config = dict(
    n_layer=8,
    d_model=640,
    n_head=10,
    n_kv_head=5,
    head_dim=64,
    d_mlp=1280,
    vocab_size=16384,
    activation='swiglu',
    norm='rmsnorm',
    norm_place='pre',
    norm_eps=1e-05,
    positions='rope',
    rope_base=10000.0,
    rope_fraction=1.0,
    qk_norm=True,
    attn_scale=0.125,
    bias='qkv',
    tie_embeddings=False,
    parallel_block=False,
    init='orth',
    init_std_qkv=0.0243,
    init_std_o=0.0,
    init_std_up=0.0243,
    init_std_down=0.0,
    optimizer='muon_variant',
    lr=0.00861,
    lr_mult_qkv=0.5,
    lr_mult_o=3.0,
    beta1=0.93,
    lr_head=0.00357,
    warmup_steps=77,
    schedule='wsd',
    decay_fraction=0.451,
    decay_shape='linear',
    final_lr_fraction=0.1,
    batch_tokens=[65536, 131072, 262144],
    seq_len=512,
    doc_mask=False,
    train_tokens=1178000000,
    steps=8148,
    dataset='wikipedia_en',
)
Each number is 500 + 40 x the weight over its row's rms, rounded and kept within 0 to 999. Layers, rows and columns count from 0. Numbers have three digits each. The size before them is the row's rms in percent of the matrix's.

# layer 2 attention key, 320x640, rms 0.0431, rows 78-92, columns 512-575
088:502525545535380507503487501508482546515473424480499459509467551493482522523465466491533617518461408451464486550465416524489565556450428497518558487507506615460489473525394569504493526507537501
100:501466522467455523434470506529505562556513481455461502541532491512436563490496514522467508516559576468474539475551522473514499518552506524498439584545424534481495487488456511553503487520457465
095:484517471447508542521535489497472487497397516492500468522491372519531498455477533465505511490489536453546465527529471546469569427525454516582495585503480522419480442502464429450451499537444425
088:459535480424573527474498538526501471477482467499530512499495487498454509536482463473527478579502470431475510524551458484515448492617445489537532531502496468447521505482435477470587563470549450
093:575515501475475486458503555471539494506524551502466432495439502470539544547511539532476540510519489470488425503474475578473482543522532454475525529518500545553554467504545478508482514527553463
107:438498502546524550549519458478513552471517559454522486529533442541535423537560479535518489447561535526517571538502546473452484519477504465474476520520585467481549543510589461542530539468543514
092:529498542519531472512523507509472516502488439374451474600448468566470559450508533534506527465501539504487515524507464489509511489476471464448514469467498524466469495439404525490482527466489447
097:516486511410588466527486453508471485483515485446464477576566499517504488530520553457560501514511598553531509446479514500499526503464530556466535502526500467601506467483603465504485521485485458
087:516541515544545490435509501463520457501507535455524500453496507555487493552512519487544522509450478427460482511491480451520535484508516526468461469502502505477563518495548572500532540536493451
093:553542509496474495512577456477625482435505464494588475510588490548528481431534536461484538484415415515462561536455455494486450515464570519465484513414557477391545531509460480587536478508544519
096:491479521551493473505458587470442461549520534448525466490495480484471455513494435497485491400519554430532501517531552460383488475452475445479501528481488523491522458490439435528492431473527520
100:512530392435503514600522445492510491563512505483506466502561493584541480517554522533497521481540532522447527501495493500432501523461522527470479530423529443535499560512525480511567470465577465
103:439466522546542569493508509496498495505496467503438553561523514549466554435519539504417521517551562500498462487569443558483464607442514473474486498505488531547538569511477491490520444514500503
094:477446523514454536532440589509456460482494456484462515494480536505465513464499474526517520528494491468458486508534508489519489598469535452478564467531457511499415503541497569543523492516457465
104:562537515608517542509506489421434530559476525484458515524454472535502458564545477518545478528494487486528458435476574563528494533477491534569491527551465459477614479503468534527468433494547456
# layer 2 attention query, 640x640, rms 0.0455, rows 143-156,207-220, columns 512-575
097:496503451459524429498523446459521434563505447505550465476466490463481518579544518484466476500481487505414487507562505457504458466514493559379461503559505438534504487466486480483466453491442486
084:448448457498447520535536495479557521487534497535459556537440475440558497518444458526456488507450495496590538478486479573595516468523511521530581477451490535534497479463550532541437481466477470
092:452505493503506526544435444504528465471498519554455493504481460500467537430515551528491428526485477466474485509490510444516559487471480425473545477454580449480533501473499525497458543427497548
095:473463543485479555505509465555451591426440468539561449521416515535511435487493504422603525483468506466477481477541489518529542539503506510595454531510516543456559508399503481481530504570489494
101:546472488501536465535533418427445495538515451555514546485477448559436474498509479474487477486481507454459531454444442532542465442431490507443460483418480488550454509570581460441418563486534487
094:399512465519544522494516442538534516490585535504499505549475544549569539523452513557517472524499498542513496505461521489441445476486545514416547544506515483494547537518444483562537533468504559
105:515509496499526487474503444514458523537444472493506454465564514455472480551515512464487441505491506494415506492554483427469480569525482472511446498501481496423471525463505507467528422476492460
108:530468525547533535447480486472450446495541537557518503526503546475443562491434459482496499485519515488493479428499502482494426519458445450524518592426435547489434454502516524534494499492509530
088:457535543519518554464542560461428454490478447486484554417539526540481498529458471465491487471522515521431479475503438516481513548490508431475511509457530502551476526546517562487377496521518501
094:538513486431529538497529478488507460437393503499506499546559453490489491519385444430477512548489462527473564515442528580577496518525500482501491455535468474519462491404522526559535477502464475
096:495453522508527435452524528472527461476504522442566493566505468504457462544498467571473486521420552548540502423581496532526540514513482505565532488542535561492477460529513463470435559492484496
092:423496579509488605459497470444443513538563513442467487522525498444440463506431473563500493532527477434520490533479535379427471530488483587536503542423480535472516498487503497579539472542466488
098:507461567479538477454458531563531487477486568467428562453486507469532467459559506470463512485468457510495573507514467406524487535453460513554522492475583498469469535503522477412606483395540466
106:544523522486509539445497442553553457504426514541520521520574517511501511571500434572439473472501481530451434466492516462513454580470511487468559465508476436476433543477493442561486530540474532
087:525501508524478516484520481517542429503514503553524486494506576473450523508444473545555489502479499521576500521432556514519477501437538511382557516534457585474555446514498472529492488487504496
086:491488542422495486535498489530531549462504477514543543438539495490523512545479574420487526484538484482452533463444441511480485496528544451448498443454581570523473474478420423491437502525473525
097:550522597448449537519495532440508501511508484509419476510524467483431531500457516469476520500441443430533352553498447575488541477472520532590592433482558500394517483538514571489550587498503514
080:552578485476535422618506481462461609492525521444491526459440578540516490522539476486523534473554516496509448388453535521502494466485428463591507506417504495469520527512501499444491464496555512
099:509470463542538501531454504444479471554485482476446605493438516574502504428510466460526483495474488404543490445572433504487480464497547490443490458546439520573501530524566480479477552523535486
082:463460560462459550480543502508491483529600504495457479538546512481517505516528519540482517510471482573464513495541602515512461462529481538501511488486507481482445468479509521535467474532412519
090:516494430599416506513526411557460492571519496554433572470483573476488574492504431491557493525500542587507570454500572498525502465471512463566520451484477504491507568502448530492484459502512526
110:453429465489517538496480470537529562474546549552608497486516568540496502498498479483503549509546529502430527482476480516487528476548464495474481557524499514469450524521515486570455458499529511
094:450542497496494533540449522535476516524509482503540403464503437514506575502591449478486495556525553500469463480470563455524482514495503577515408454371453431579505550527451509468500515502489420
086:467494541465544516461553437554514496494487512559505501495444554467530463523495398504507532527480463529506512516479518495568540567519423512516484526541466529403480520552470483494521464536505498
094:487421486522551488541499591473526446527539456500548531446497471532488469469516495439482475460481519469453477560530560521483443517500465521504431451472602521545532464530467493477506502487478416
093:530483462475466446460532494452494426541508496547489547524395535482455483535472548472494501522474574443533516487452505533514522477512415446568514507506506463527502530469520512456458498440529464
089:603446474542474500489469503474564500500497478519436460462511459527498528443529520520494498414509545482508523471493486571465461527481490480492449518482509464522467588522495546494471410453508559
092:498499569485474495537482476459457403459405473510438533471465550441467522504521512470488590457520466459537512518515513517493490520554488443460554535440499466510491426467472462522421522478574575